Part of a small language model's weights: 5639 steps.
Each number is 50 + 12 x the weight over its row's rms, rounded and kept within 0 to 99. Layers, rows and columns count from 0. The size before them is the row's rms in percent of the matrix's.

# layer 3 attention query, 640x640, rms 0.0665, rows 312-319, columns 384-447
096:49 66 46 37 50 39 38 52 61 43 39 50 30 67 46 25 58 43 51 52 48 70 49 28 57 50 51 43 34 42 58 60 57 43 55 43 59 54 51 51 53 37 75 31 59 22 50 50 48 49 40 35 35 51 57 53 50 34 59 41 65 51 70 53
097:64 51 63 55 30 47 46 33 25 36 48 46 54 45 55 46 37 25 55 50 70 50 49 81 55 52 48 58 42 59 19 31 70 50 65 36 42 47 78 43 13 41 46 57 36 57 43 63 59 41 49 41 53 33 35 62 60 62 39 54 48 44 66 60
100:57 59 48 51 45 52 59 42 50 30 44 47 42 65 42 55 49 60 35 49 38 29 32 41 39 55 29 71 66 35 90 52 39 51 65 50 45 51 37 65 64 49 55 40 46 50 51 29 41 51 62 24 42 57 42 55 43 59 65 37 50 65 49 29
100:46 59 55 49 64 67 50 34 41 43 44 59 51 65 76 63 59 47 57 65 36 61 48 57 57 48 46 37 46 55 59 28 48 62 43 63 43 51 39 45 50 55 69 63 60 56 67 31 73 66 57 42 63 48 57 58 45 43 55 51 41 46 58 79
095:60 52 61 50 29 66 68 69 32 45 75 37 37 62 56 62 72 71 57 56 46 55 37 28 50 34 57 32 48 56 57 45 66 65 58 50 38 47 49 36 58 72 36 37 57 54 51 30 57 46 73 26 68 51 32 55 53 27 50 58 59 55 58 19
100:54 32 44 52 69 46 48 48 54 34 43 44 56 36 46 62 42 46 43 62 63 37 82 69 37 45 43 68 49 35 56 55 50 46 53 57 57 79 49 52 64 66 46 56 66 68 64 55 52 52 40 35 51 57 36 50 45 31 75 23 56 48 41 51
093:60 59 42 59 48 44 74 36 72 38 56 56 50 52 51 49 30 81 56 52 39 47 37 60 39 32 30 52 45 53 43 61 67 80 49 55 61 59 51 66 53 37 52 42 44 50 38 59 30 51 65 29 81 56 58 43 62 61 30 61 28 49 55 43
104:52 23 46 58 35 29 58 68 31 33 54 38 54 66 54 56 38 49 34 57 58 42 67 42 46 48 57 56 47 54 35 49 50 54 74 64 49 54 51 48 39 59 50 49 62 36 48 44 46 54 16 24 45 35 57 55 56 55 53 58 76 52 49 67
# layer 3 attention key, 640x640, rms 0.0694, rows 312-319, columns 384-447
098:31 43 44 42 40 39 53 61 38 52 48 39 48 62 45 51 27 41 37 40 61 73 41 36 47 50 40 70 57 63 37 41 44 50 31 58 76 39 52 39 45 83 33 45 60 51 58 77 52 56 66 57 56 24 61 46 66 52 62 62 49 44 60 31
092:38 41 46 52 51 48 35 55 53 60 26 40 39 53 68 31 55 59 41 24 42 43 49 63 48 45 53 72 50 54 52 48 31 63 54 55 37 54 55 45 52 58 46 49 78 61 56 47 62 68 40 48 45 55 59 52 29 55 43 65 63 58 63 49
100:62 64 28 55 48 42 59 49 57 35 40 48 79 61 34 52 73 53 74 42 37 58 60 38 53 31 41 51 57 69 61 33 52 39 46 55 23 52 55 49 45 39 40 39 41 25 51 38 26 47 49 48 54 49 66 51 35 52 47 39 59 36 60 37
101:56 54 55 49 40 48 39 34 58 36 69 73 54 45 33 72 46 54 41 47 44 40 76 59 21 71 84 44 66 59 49 48 40 45 52 50 52 43 42 40 31 65 49 46 53 34 51 71 47 38 40 38 45 55 41 49 47 59 43 59 41 54 62 86
095:55 55 45 58 55 28 46 49 67 36 45 49 57 28 26 46 38 63 50 58 33 43 39 72 58 31 44 49 44 40 35 69 38 38 62 31 29 46 53 25 47 44 36 73 52 71 58 56 31 58 38 41 59 64 36 67 60 43 45 52 49 69 61 39
094:45 58 49 60 56 72 39 34 37 50 55 47 34 58 46 63 45 54 61 64 52 66 71 53 50 85 60 60 38 52 39 41 56 73 74 52 63 47 36 37 52 41 52 45 54 54 54 42 41 38 39 60 36 48 61 33 61 71 46 54 15 42 55 49
095:57 57 59 75 64 50 53 65 51 82 49 45 59 42 52 37 77 48 48 56 31 64 40 58 48 25 54 45 37 45 56 39 62 64 64 53 34 43 51 38 40 35 56 52 46 56 58 61 61 57 53 45 73 61 25 35 58 64 55 54 53 47 49 54
102:70 53 67 47 43 50 46 36 53 57 46 64 49 47 56 58 60 36 45 45 61 48 67 56 38 81 67 66 64 57 40 50 71 63 45 40 52 47 47 68 52 46 41 41 44 51 55 55 60 40 45 54 55 47 42 11 39 60 65 52 58 23 52 24
# layer 3 attention value, 640x640, rms 0.0617, rows 256-302, columns 384-447
083:40 60 55 41 57 47 71 35 51 44 51 39 42 55 39 73 64 38 57 48 48 53 43 63 36 30 45 36 78 34 54 64 21 39 32 69 45 49 42 55 43 62 53 48 38 48 49 84 37 63 43 52 38 37 60 69 43 64 62 45 66 33 42 43
086:69 50 25 58 51 35 59 56 29 31 48 49 57 47 65 47 49 62 65 51 33 50 71 43 63 76 46 47 57 57 31 65 37 42 51 21 36 71 52 45 62 53 61 53 57 45 36 48 65 61 40 47 56 60 50 65 44 72 40 52 44 38 38 27
091:53 50 49 49 85 46 50 48 29 53 44 41 50 63 57 44 58 67 45 28 61 53 42 50 62 51 62 42 57 56 39 61 54 45 31 35 65 58 68 40 58 51 44 28 46 44 42 51 57 56 37 40 56 55 52 56 69 54 52 48 47 58 54 32
094:65 39 50 48 47 57 68 53 63 78 45 49 36 70 28 58 51 61 70 41 41 33 61 52 28 43 62 43 69 41 56 46 35 35 36 42 54 36 34 57 26 34 53 50 58 51 40 56 41 46 73 61 74 27 58 68 49 36 54 42 49 37 42 64
085:46 53 47 68 39 52 44 54 54 61 38 49 49 46 50 65 44 48 45 26 52 67 63 51 66 51 48 34 30 58 46 32 38 56 21 52 33 57 46 56 65 74 46 58 45 60 38 48 63 52 59 56 25 53 67 52 62 74 42 57 55 59 68 48
088:50 42 66 55 71 53 73 46 41 53 36 46 38 31 48 47 58 52 29 67 64 56 28 51 42 58 59 59 50 45 52 58 49 16 40 47 40 56 37 68 44 72 44 55 47 39 54 51 51 63 43 52 70 75 60 44 55 38 60 68 80 40 50 48
090:41 49 70 45 39 41 73 51 68 51 71 53 63 63 51 39 51 61 54 51 38 57 73 45 61 52 62 41 60 57 36 43 43 48 33 60 66 49 53 53 56 57 43 68 57 54 47 69 49 69 40 40 50 38 63 56 65 40 64 46 38 51 68 78
088:60 36 37 48 65 47 32 39 59 57 64 73 52 46 53 53 40 53 58 48 48 75 42 58 55 52 48 53 62 54 39 43 66 58 36 49 53 67 41 59 46 72 83 50 48 59 74 48 47 64 35 65 31 39 27 54 51 48 49 45 46 24 45 38
083:30 53 50 47 36 68 23 62 43 23 89 39 41 43 48 63 60 47 53 50 54 46 47 51 61 73 45 50 63 53 77 61 31 49 52 59 71 58 50 33 62 38 32 35 57 49 51 60 43 42 44 55 64 51 36 23 45 35 72 50 47 67 55 54
089:74 59 37 51 50 78 59 27 79 30 68 55 62 50 64 69 54 58 66 42 63 67 36 56 45 39 55 66 47 65 64 44 40 53 47 47 36 27 56 39 54 65 55 43 50 60 34 49 71 46 45 59 65 51 39 63 58 43 55 47 48 37 14 47
091:72 40 46 65 61 47 41 54 35 63 44 69 35 38 56 39 33 45 37 49 76 56 60 73 41 42 40 74 52 55 34 41 52 38 67 35 32 58 63 72 43 62 56 56 63 55 66 71 47 63 40 26 57 52 38 48 47 73 38 58 58 45 42 62
092:32 48 27 68 49 49 47 43 47 73 59 75 35 45 41 56 50 40 63 69 74 49 54 26 63 91 48 43 27 29 54 51 47 50 45 53 25 32 49 57 68 58 45 34 68 56 48 53 51 40 54 43 50 52 44 49 53 61 44 45 47 44 45 62
089:39 60 65 62 70 63 39 55 70 37 47 62 32 24 59 54 59 33 31 52 33 29 46 53 38 40 53 57 27 63 64 52 28 61 46 57 41 56 58 61 54 43 48 61 48 68 43 52 41 64 49 65 44 61 60 45 60 62 36 68 39 45 32 62
090:72 56 42 35 56 23 68 59 37 43 44 34 39 24 53 42 41 50 59 37 52 52 60 66 61 15 61 39 35 60 29 52 27 37 44 31 46 32 63 53 51 53 41 55 53 54 52 62 36 47 52 46 31 39 54 47 37 52 46 57 43 32 51 51
087:34 36 45 39 27 48 62 27 40 47 41 60 58 48 44 64 32 46 72 50 44 46 35 36 19 63 47 33 46 52 46 36 70 61 66 53 58 38 31 45 43 32 46 43 47 24 47 48 49 51 55 49 61 48 29 52 43 36 58 54 38 67 54 27
087:71 51 43 47 41 38 50 38 50 37 35 53 49 49 42 49 47 43 58 73 43 53 35 76 50 48 58 35 53 39 65 16 66 54 25 51 48 41 38 32 53 42 42 55 40 58 55 63 52 54 24 59 63 41 44 55 56 54 52 44 68 47 48 68
086:66 51 45 43 56 33 81 34 50 43 31 51 36 57 29 49 38 39 44 48 53 42 50 54 32 43 64 53 46 53 58 53 63 40 62 46 58 34 45 65 65 30 55 58 63 61 38 55 25 44 59 54 63 59 18 68 52 74 37 41 64 66 50 29
083:50 65 36 46 36 71 40 62 56 44 57 21 40 35 45 53 50 58 67 54 56 42 55 24 62 33 48 51 17 40 62 41 54 47 53 63 33 44 47 59 56 30 35 35 41 29 51 55 41 56 66 60 58 42 35 28 33 59 74 55 74 50 25 59
087:57 37 47 36 64 43 39 71 57 55 53 81 48 59 22 56 44 61 53 56 13 40 47 49 62 47 42 22 38 55 43 40 63 50 44 41 56 30 55 39 49 60 44 54 53 66 41 57 26 46 68 39 67 63 31 75 47 53 45 42 41 46 44 46
092:40 55 55 57 58 60 27 29 53 46 30 46 39 35 53 62 59 54 50 41 47 33 37 45 84 48 54 57 47 62 50 39 45 52 51 40 37 36 60 54 76 29 56 52 61 48 44 58 58 16 56 52 33 49 63 68 59 77 40 52 37 72 61 48
090:35 51 53 31 50 56 56 64 62 45 41 51 30 36 51 60 44 43 55 55 23 42 27 60 48 55 66 50 36 54 53 70 47 45 33 44 45 49 49 57 50 31 51 65 56 75 34 41 45 52 55 49 52 65 26 51 06 58 31 52 48 63 50 55
086:51 45 51 73 46 34 59 46 50 69 46 33 51 56 40 53 40 36 49 40 46 40 63 44 39 63 39 45 59 76 47 52 56 38 59 30 56 44 56 46 44 35 57 63 38 51 60 69 38 44 67 45 56 32 52 47 48 63 53 46 49 30 42 38
090:43 60 34 61 53 42 57 55 67 49 26 66 38 62 55 41 61 49 47 45 61 33 40 58 56 36 52 55 69 74 65 79 48 60 54 52 43 31 42 52 61 63 62 39 40 43 46 47 66 59 43 43 58 52 58 43 43 32 70 79 61 42 48 55
092:42 29 70 48 24 51 54 41 31 35 34 34 40 51 65 58 50 65 49 67 49 38 56 50 71 47 68 31 45 38 47 52 30 31 42 63 47 45 57 60 52 59 59 43 48 68 37 49 38 46 55 58 57 38 85 60 58 42 46 63 53 43 56 38
096:60 52 40 41 37 56 39 45 49 40 51 42 60 46 44 46 44 65 49 58 44 68 65 50 57 36 45 37 50 53 55 25 55 64 42 37 55 62 39 52 71 59 54 27 57 57 61 54 63 51 22 55 55 45 50 64 41 54 54 60 45 44 64 50
085:28 42 46 65 40 48 72 40 44 61 66 38 40 45 60 47 43 58 78 54 58 35 53 61 60 57 59 35 39 50 54 60 43 52 58 63 59 47 38 32 43 42 62 57 47 53 52 46 31 50 42 44 41 53 34 49 61 45 61 62 54 35 71 72
086:74 48 31 59 58 60 55 56 59 37 42 33 50 49 43 56 59 57 37 66 63 58 40 73 44 62 57 36 45 52 55 50 54 58 52 62 42 56 53 49 57 71 48 57 55 49 38 43 40 56 41 40 53 72 41 75 68 65 65 60 48 66 54 59
086:62 44 24 46 36 70 36 46 45 39 58 27 61 59 33 45 33 44 63 46 46 48 44 73 61 64 47 71 37 48 32 51 42 41 39 53 60 46 30 54 67 44 70 75 50 46 51 20 55 52 73 41 66 53 42 53 64 29 76 80 72 59 72 56
087:46 39 27 38 31 42 49 60 61 57 49 47 58 48 62 61 55 42 40 49 44 40 55 42 42 36 53 29 67 37 40 57 56 60 56 46 69 74 48 60 48 42 38 54 22 50 37 54 65 40 62 37 55 50 62 56 42 60 46 40 55 50 59 49
094:64 63 40 34 58 28 36 57 41 63 48 62 40 26 49 57 56 54 43 47 30 61 48 44 59 66 32 49 49 46 66 61 43 58 56 27 65 55 55 57 65 54 52 44 35 43 53 40 50 49 31 72 54 38 40 44 44 58 40 53 36 47 45 53
089:70 48 49 60 41 37 70 29 48 53 53 43 61 70 57 43 61 56 56 49 30 45 47 58 40 60 42 50 62 22 56 65 52 54 60 67 73 52 64 37 56 67 50 49 40 37 45 45 49 44 47 49 63 65 39 51 30 55 55 44 68 54 18 47
087:55 48 47 53 63 49 79 58 60 41 63 76 57 68 67 64 47 59 51 44 36 48 58 58 34 38 46 87 59 44 43 33 74 38 50 40 70 58 60 40 45 69 61 37 47 28 56 42 49 50 70 44 49 40 59 24 59 78 80 62 48 75 47 38
088:50 55 35 45 55 50 45 53 28 67 54 60 53 62 60 49 68 56 34 48 78 59 53 42 43 40 30 68 49 42 44 59 65 76 38 48 46 61 48 42 50 47 63 59 39 44 28 32 28 65 54 36 56 27 65 52 29 46 66 39 40 58 56 31
087:50 41 59 59 51 53 63 52 50 58 52 53 56 33 48 38 46 51 38 52 51 41 51 69 44 49 45 51 69 58 46 69 56 66 60 32 63 66 69 53 58 48 42 51 34 61 65 48 53 36 34 45 48 46 58 62 46 52 50 48 57 63 32 57
085:41 40 46 48 59 33 56 88 49 61 39 44 46 32 64 47 64 74 39 63 47 66 58 60 38 50 53 56 44 45 46 47 59 47 49 40 54 57 47 60 70 65 45 48 40 59 59 46 42 57 27 41 59 57 50 34 27 45 49 50 36 29 49 70
092:44 43 45 47 57 59 46 47 46 72 62 46 72 46 33 56 54 59 32 42 56 39 65 54 41 42 29 47 32 42 45 39 48 60 29 66 48 54 43 47 63 86 48 48 47 67 48 45 43 31 82 36 51 29 69 52 77 47 62 66 55 69 49 45
083:30 45 43 66 48 44 32 62 54 57 54 44 52 36 51 60 50 69 54 39 60 34 38 84 44 45 47 55 38 54 59 48 62 45 48 58 38 47 62 56 68 61 41 62 38 56 54 36 41 34 23 49 45 37 47 67 39 46 55 56 54 66 44 58
086:57 44 47 41 74 42 50 60 46 42 68 43 49 42 52 59 49 49 39 64 49 18 40 61 65 47 51 30 50 63 40 48 35 32 62 54 41 67 31 81 60 44 37 52 66 35 44 54 28 56 51 45 59 46 63 42 41 44 48 35 72 48 38 35
083:37 47 64 45 60 50 61 56 37 50 59 46 64 51 55 53 35 61 45 24 49 41 69 53 43 48 31 56 40 68 39 45 47 50 41 42 62 53 71 29 48 54 40 39 29 34 48 64 36 54 57 39 64 56 51 32 53 43 59 41 46 31 50 29
082:38 28 38 60 58 33 42 73 64 34 44 46 48 72 40 65 42 62 38 46 44 63 48 32 54 65 35 39 49 40 48 46 51 27 53 42 53 40 58 56 63 51 54 60 47 45 64 62 64 62 25 54 49 50 56 44 63 43 34 58 58 36 52 40
089:63 54 48 58 60 74 49 37 17 35 51 57 31 50 36 59 28 59 56 42 72 37 41 38 56 55 53 47 28 42 50 48 48 43 69 55 60 42 35 58 62 34 64 23 50 41 39 36 42 64 48 67 29 47 55 65 32 56 60 48 62 47 34 50
093:66 56 50 57 39 66 67 66 36 54 52 38 36 42 40 39 54 37 56 55 41 44 56 27 49 57 63 38 45 56 64 63 46 60 58 69 54 49 39 42 33 60 44 49 63 51 42 24 46 43 55 49 32 32 48 55 40 38 72 47 61 60 56 47
087:42 65 58 57 58 58 51 47 72 58 53 39 57 33 58 41 24 41 44 37 47 35 45 27 60 63 48 48 60 62 49 62 67 60 60 49 37 41 55 50 53 52 58 62 62 48 48 61 61 40 56 31 49 53 44 38 35 53 28 44 57 55 37 42
088:29 63 50 61 56 32 23 42 61 60 47 49 48 51 44 53 48 54 52 71 43 67 62 62 42 57 55 61 66 70 72 61 73 23 58 41 43 34 58 84 62 27 53 56 71 42 40 35 61 53 43 30 50 52 46 37 52 24 79 69 26 54 71 50
090:57 55 46 34 49 54 28 56 40 59 51 46 50 31 54 24 53 60 66 70 61 79 51 78 31 67 32 40 13 57 39 32 48 57 50 37 33 53 39 66 51 35 47 61 38 43 39 62 62 35 57 44 48 45 23 37 45 39 52 58 58 49 41 42
087:33 47 55 52 37 41 31 51 55 71 33 62 36 58 43 47 44 54 56 59 26 71 65 34 38 64 57 69 48 49 58 57 19 33 44 48 48 43 39 53 48 62 44 46 30 50 43 56 55 59 43 49 41 37 41 59 29 66 24 59 77 62 52 52
093:46 35 22 58 70 41 73 45 55 43 67 48 55 45 51 42 63 49 43 40 51 51 62 54 41 36 53 73 54 54 62 68 40 54 25 60 43 72 50 45 47 59 43 58 40 32 61 54 55 68 62 52 54 52 77 67 56 30 30 39 50 64 49 33
# layer 3 attention output (transposed), 640x640, rms 0.0672, rows 256-301, columns 384-447
090:49 47 45 50 52 59 34 48 55 49 62 41 71 58 31 30 37 48 41 41 49 30 58 36 45 39 55 53 41 49 44 50 67 77 55 47 48 28 74 67 53 44 43 68 65 55 61 43 36 34 41 49 66 51 52 65 69 42 65 59 47 55 50 27
093:51 55 60 48 15 24 41 44 36 40 39 44 46 51 37 37 68 61 39 49 59 47 31 45 32 48 49 55 68 56 70 43 58 65 60 44 51 61 29 33 75 41 77 48 37 43 54 74 43 45 43 43 66 57 69 48 48 62 43 46 41 68 56 52
097:42 25 19 49 58 60 46 62 54 47 77 48 49 67 45 61 59 21 52 70 39 57 40 53 55 36 50 65 52 79 60 33 38 58 51 73 41 64 40 59 48 48 59 36 45 56 62 54 44 52 25 82 46 61 55 60 38 45 44 39 55 66 35 59
100:62 59 42 53 55 35 59 61 59 28 31 39 50 37 17 35 39 67 33 55 62 79 46 37 34 34 70 46 56 42 44 56 50 43 60 61 37 64 62 63 36 49 45 33 44 70 70 37 65 46 23 50 53 66 63 45 56 46 61 64 62 56 39 55
091:46 51 72 57 73 50 49 48 40 47 60 48 50 56 49 57 57 34 42 30 32 33 68 35 65 32 58 57 69 29 60 39 63 39 61 71 65 58 69 64 50 58 25 42 57 53 68 31 45 53 51 61 59 64 67 76 57 65 54 41 37 54 45 45
096:44 53 56 34 48 42 44 72 42 48 79 34 59 49 50 39 52 61 78 37 47 47 40 48 63 71 33 35 58 54 65 49 45 72 45 56 41 59 37 45 50 28 52 41 58 47 30 56 60 47 49 66 50 42 50 27 49 53 58 46 57 57 44 50
098:44 60 45 30 48 51 57 28 43 33 41 44 51 60 72 44 38 50 59 50 51 60 38 37 48 31 37 58 46 45 63 71 74 68 54 73 42 54 44 63 46 55 40 37 66 35 71 57 43 39 43 77 79 46 42 48 43 51 51 57 66 47 36 51
097:51 68 54 64 46 48 61 67 55 58 66 53 38 44 69 64 48 64 65 58 41 31 50 24 48 58 53 55 53 55 71 63 46 38 47 59 25 18 58 48 56 44 53 37 36 51 41 35 42 41 83 14 73 48 58 74 42 55 54 44 35 72 34 57
095:29 42 65 63 53 43 46 41 45 75 31 49 53 48 31 46 50 52 51 71 52 42 48 45 64 44 41 72 48 44 34 17 34 55 29 54 50 63 47 50 46 72 32 30 37 60 57 61 53 77 59 47 67 59 67 32 54 43 37 32 41 44 18 21
101:55 62 51 73 48 28 48 57 55 54 46 55 40 62 53 38 40 33 32 60 53 63 63 47 34 52 56 40 48 45 64 72 50 39 45 60 51 69 65 47 63 54 45 71 47 65 48 40 34 28 61 25 44 46 27 15 31 65 55 44 62 56 47 69
094:61 35 57 38 44 58 24 30 65 58 53 39 64 46 58 40 67 43 36 40 63 52 73 17 44 34 51 40 50 48 72 67 55 36 37 57 60 51 48 41 64 64 50 63 42 66 53 45 36 36 43 44 39 53 43 43 87 44 63 43 53 47 62 29
094:53 48 32 44 64 73 73 59 35 40 33 70 51 58 21 73 63 42 69 47 33 46 54 62 36 31 55 32 56 56 49 33 51 58 64 40 48 47 70 80 51 44 73 49 62 65 56 59 50 40 48 40 48 40 28 57 44 45 46 38 45 55 44 45
096:56 50 40 45 39 47 52 60 39 46 65 41 28 57 60 58 26 52 47 48 78 52 59 34 65 53 50 51 56 52 42 58 53 22 72 65 49 55 31 53 53 32 64 54 53 50 35 55 50 54 52 41 60 47 48 46 43 52 63 57 56 70 42 36
096:49 56 41 63 49 50 66 72 44 37 32 66 20 63 48 44 61 22 41 59 51 51 27 50 52 54 51 33 55 52 58 60 51 57 33 66 26 30 61 46 30 32 30 60 61 82 65 53 34 51 47 39 18 62 50 42 53 38 46 39 67 40 50 35
093:28 61 69 52 54 62 48 57 57 34 65 63 52 54 36 60 47 33 44 67 43 63 51 76 53 31 61 61 55 54 32 31 54 54 37 35 55 22 68 23 66 67 44 57 66 36 68 40 56 58 62 43 81 55 64 60 46 41 44 68 57 42 55 55
094:46 34 64 48 54 60 59 64 43 46 50 36 52 42 54 48 38 54 58 48 49 40 57 53 33 76 56 57 33 53 34 60 57 45 62 34 42 71 71 34 56 42 72 55 49 48 57 60 35 61 47 43 53 53 45 70 72 51 52 51 44 36 42 52
098:68 54 46 31 46 50 50 69 44 48 67 49 64 57 55 40 36 36 63 64 53 54 27 57 55 62 74 49 67 39 39 36 42 30 38 64 46 70 54 40 39 54 59 32 34 45 42 35 49 46 39 58 23 44 58 57 56 44 34 36 78 49 28 58
093:41 32 57 52 54 44 54 66 41 41 16 47 44 40 24 50 38 39 43 36 59 24 70 49 58 45 53 51 54 34 34 58 58 45 42 36 39 47 56 42 71 55 49 69 40 54 49 51 60 46 35 34 57 59 36 48 62 41 37 41 37 53 52 21
094:60 43 47 54 61 47 55 55 44 50 53 61 44 53 53 54 48 43 59 45 54 48 63 65 37 52 63 38 50 55 46 66 37 46 48 38 33 68 51 46 51 58 29 49 48 52 57 49 61 53 48 53 63 32 45 48 41 53 37 58 49 53 24 37
098:42 47 50 35 48 56 69 74 53 57 52 43 55 52 41 57 41 41 37 38 46 69 39 57 41 68 38 56 31 63 49 42 32 33 65 47 62 74 59 48 26 78 54 70 66 58 75 53 57 44 52 47 51 46 52 43 66 22 63 53 46 49 51 52
094:51 82 35 68 50 40 41 47 66 48 47 56 55 57 64 32 40 30 45 35 42 54 64 45 45 44 72 34 61 43 57 45 57 33 71 35 50 25 48 31 35 38 37 50 54 48 76 38 51 32 32 26 50 39 60 58 57 31 51 28 60 47 41 42
095:69 55 40 48 45 61 51 54 55 46 81 46 56 53 46 45 52 68 54 38 55 43 46 71 26 63 51 50 47 40 59 33 53 34 45 59 36 44 39 56 23 49 42 30 37 32 39 66 61 48 48 53 43 56 42 51 51 42 63 54 31 55 51 51
096:51 54 45 39 38 33 39 48 43 50 77 68 62 36 59 37 39 45 79 51 57 65 46 47 49 50 55 28 46 49 73 45 69 28 51 53 53 76 54 60 37 40 63 69 57 49 56 50 45 49 32 47 54 42 45 44 74 68 22 61 52 48 39 36
098:32 48 59 49 62 48 46 58 47 50 56 59 64 55 57 50 40 47 34 59 47 57 59 77 57 39 42 69 43 57 80 75 52 39 46 56 59 78 45 59 51 64 44 56 56 55 53 40 49 45 46 70 39 42 63 35 49 40 49 65 47 46 53 48
101:50 53 34 52 66 43 52 66 42 37 37 45 54 30 43 62 42 64 64 41 43 24 51 69 61 58 41 58 22 72 53 43 62 54 34 55 46 44 45 59 56 65 67 50 47 50 67 51 63 41 57 39 37 46 34 50 59 82 54 55 53 46 34 26
093:74 50 55 38 58 49 62 55 40 69 42 45 50 27 22 69 66 56 37 51 41 67 52 44 36 66 49 45 47 47 63 37 43 37 47 48 61 52 54 55 50 43 37 68 61 47 66 51 33 51 21 53 43 44 59 51 15 55 49 60 50 62 55 75
095:42 68 44 55 38 54 54 65 60 35 40 55 58 42 60 38 49 58 48 24 57 39 59 53 35 62 39 64 48 46 70 33 41 53 46 36 37 38 81 68 39 62 37 69 41 41 44 54 57 45 76 65 60 47 73 27 48 46 50 57 71 37 45 72
095:40 60 48 46 52 54 61 63 62 71 45 39 64 59 55 45 52 53 55 47 44 57 74 44 64 37 39 43 68 55 43 59 64 63 62 49 45 49 49 52 30 64 40 51 42 58 40 39 46 56 31 61 35 46 39 65 41 36 69 53 59 50 68 35
097:29 48 61 80 46 47 27 27 68 66 41 50 56 68 62 58 55 47 53 43 62 54 54 50 67 55 40 46 34 56 55 40 48 68 53 35 38 50 58 29 39 53 57 40 60 28 63 48 57 54 58 37 34 69 44 57 42 73 37 60 42 36 67 30
101:49 46 47 72 50 48 70 47 52 53 69 49 39 52 70 47 56 58 55 77 57 28 41 41 38 50 35 40 69 49 43 44 48 66 48 75 61 68 37 47 43 55 60 40 69 49 30 50 44 65 60 32 52 35 60 55 51 45 59 48 42 53 35 47
096:46 69 45 52 64 41 42 52 49 50 73 62 32 33 58 47 54 38 50 44 45 68 46 80 47 54 63 38 54 58 64 24 48 64 30 51 48 48 56 66 48 51 50 33 46 49 43 62 73 32 47 26 57 68 60 51 47 56 27 55 44 18 50 49
096:57 65 40 44 49 31 48 48 41 67 47 52 43 76 47 35 39 43 42 32 53 44 40 47 61 66 54 43 20 74 73 42 59 50 48 53 50 45 47 62 30 58 61 40 43 58 50 57 60 46 60 40 62 46 51 49 61 34 46 58 64 44 78 42
096:44 35 53 75 55 37 62 50 32 60 61 48 57 47 56 52 48 71 57 49 64 51 45 32 78 59 73 58 27 56 52 52 38 49 72 54 55 45 85 74 55 57 38 53 61 49 55 57 55 36 56 40 41 45 51 53 68 40 64 34 61 61 51 51
094:55 58 49 42 62 62 51 40 59 37 55 63 29 53 57 47 57 55 52 66 43 43 46 39 60 48 31 43 35 56 24 31 44 64 59 63 36 59 37 71 59 61 37 58 34 47 51 52 27 61 33 53 30 61 69 35 60 65 68 41 45 49 58 57
094:54 66 59 49 40 60 50 65 43 42 71 42 59 50 33 46 69 31 55 43 29 57 41 56 62 49 48 28 46 36 55 53 57 37 69 44 48 69 54 69 37 46 70 68 53 60 59 73 46 49 25 85 35 37 45 56 57 24 41 55 28 56 47 38
094:53 58 43 39 48 57 42 50 54 46 58 39 65 50 48 71 39 46 58 54 60 58 57 69 48 65 51 65 36 55 49 36 41 52 38 42 37 61 49 64 23 58 30 43 36 55 52 29 41 59 53 58 48 38 43 31 29 71 52 42 70 41 57 45
094:50 46 34 32 46 61 51 50 54 29 49 47 46 69 62 45 28 73 56 49 43 72 60 44 78 52 49 54 72 65 49 36 38 59 41 46 57 57 31 43 43 55 20 43 44 54 48 47 72 77 73 32 49 63 46 41 41 53 25 68 50 37 60 51
093:51 67 25 60 43 52 45 57 64 51 40 54 49 49 59 46 41 23 37 41 71 47 67 49 29 38 68 44 49 37 55 62 60 47 44 40 36 46 76 50 59 60 61 60 54 47 51 47 66 53 54 57 58 42 56 66 40 34 41 53 19 45 38 43
091:42 59 68 84 57 62 60 49 64 44 51 54 52 43 51 42 47 29 61 72 42 45 31 81 43 52 57 49 39 34 63 40 39 29 41 46 51 65 53 62 70 53 36 47 31 50 61 52 59 57 57 38 46 41 33 61 44 42 44 66 52 61 45 36
092:54 53 55 59 24 42 44 43 59 72 63 53 42 62 75 53 53 49 71 43 56 50 65 45 49 35 63 38 70 56 58 60 64 49 60 37 47 56 49 48 37 56 47 72 50 60 51 50 47 34 61 36 60 48 28 55 53 79 44 53 28 58 50 45
095:52 53 57 35 50 39 52 74 54 63 47 55 37 53 60 50 55 56 42 46 29 49 53 64 36 69 56 39 71 45 51 62 39 62 68 65 50 47 48 45 41 60 37 45 53 39 47 60 53 44 32 31 63 56 61 79 43 52 55 46 42 47 56 51
097:48 57 67 63 26 30 65 39 66 64 40 54 23 54 59 52 44 16 52 58 48 64 66 64 53 56 60 59 45 48 50 57 53 49 55 46 42 65 61 70 55 54 40 29 51 49 44 49 50 63 42 44 59 50 62 59 60 65 27 40 63 40 40 66
093:47 73 41 56 42 52 49 58 42 52 21 60 50 43 76 39 53 47 45 22 77 52 27 64 34 22 53 54 53 26 59 54 29 47 52 64 52 53 44 16 47 56 41 41 34 43 50 56 24 55 59 61 33 63 45 50 38 54 32 39 38 34 62 47
097:62 14 54 10 48 60 49 51 49 36 47 55 55 68 53 23 33 47 59 64 48 38 64 49 45 46 57 52 49 52 60 54 36 55 51 63 65 61 78 44 53 41 51 44 43 63 64 47 62 49 56 69 38 50 37 54 54 45 44 49 58 17 44 28
096:11 52 53 56 37 54 55 57 63 55 50 64 81 50 59 73 61 45 28 44 71 45 65 24 56 60 57 35 44 43 72 59 47 32 58 46 63 59 42 43 50 48 32 76 57 64 65 33 44 55 47 45 68 55 63 55 61 63 52 48 36 60 26 51
096:56 23 41 57 49 48 54 35 40 61 35 55 52 36 53 29 56 66 61 55 53 54 68 44 48 62 70 50 57 46 65 38 65 49 41 67 46 55 37 82 65 56 57 59 69 43 53 67 48 42 67 40 58 39 43 63 38 39 60 34 34 60 55 59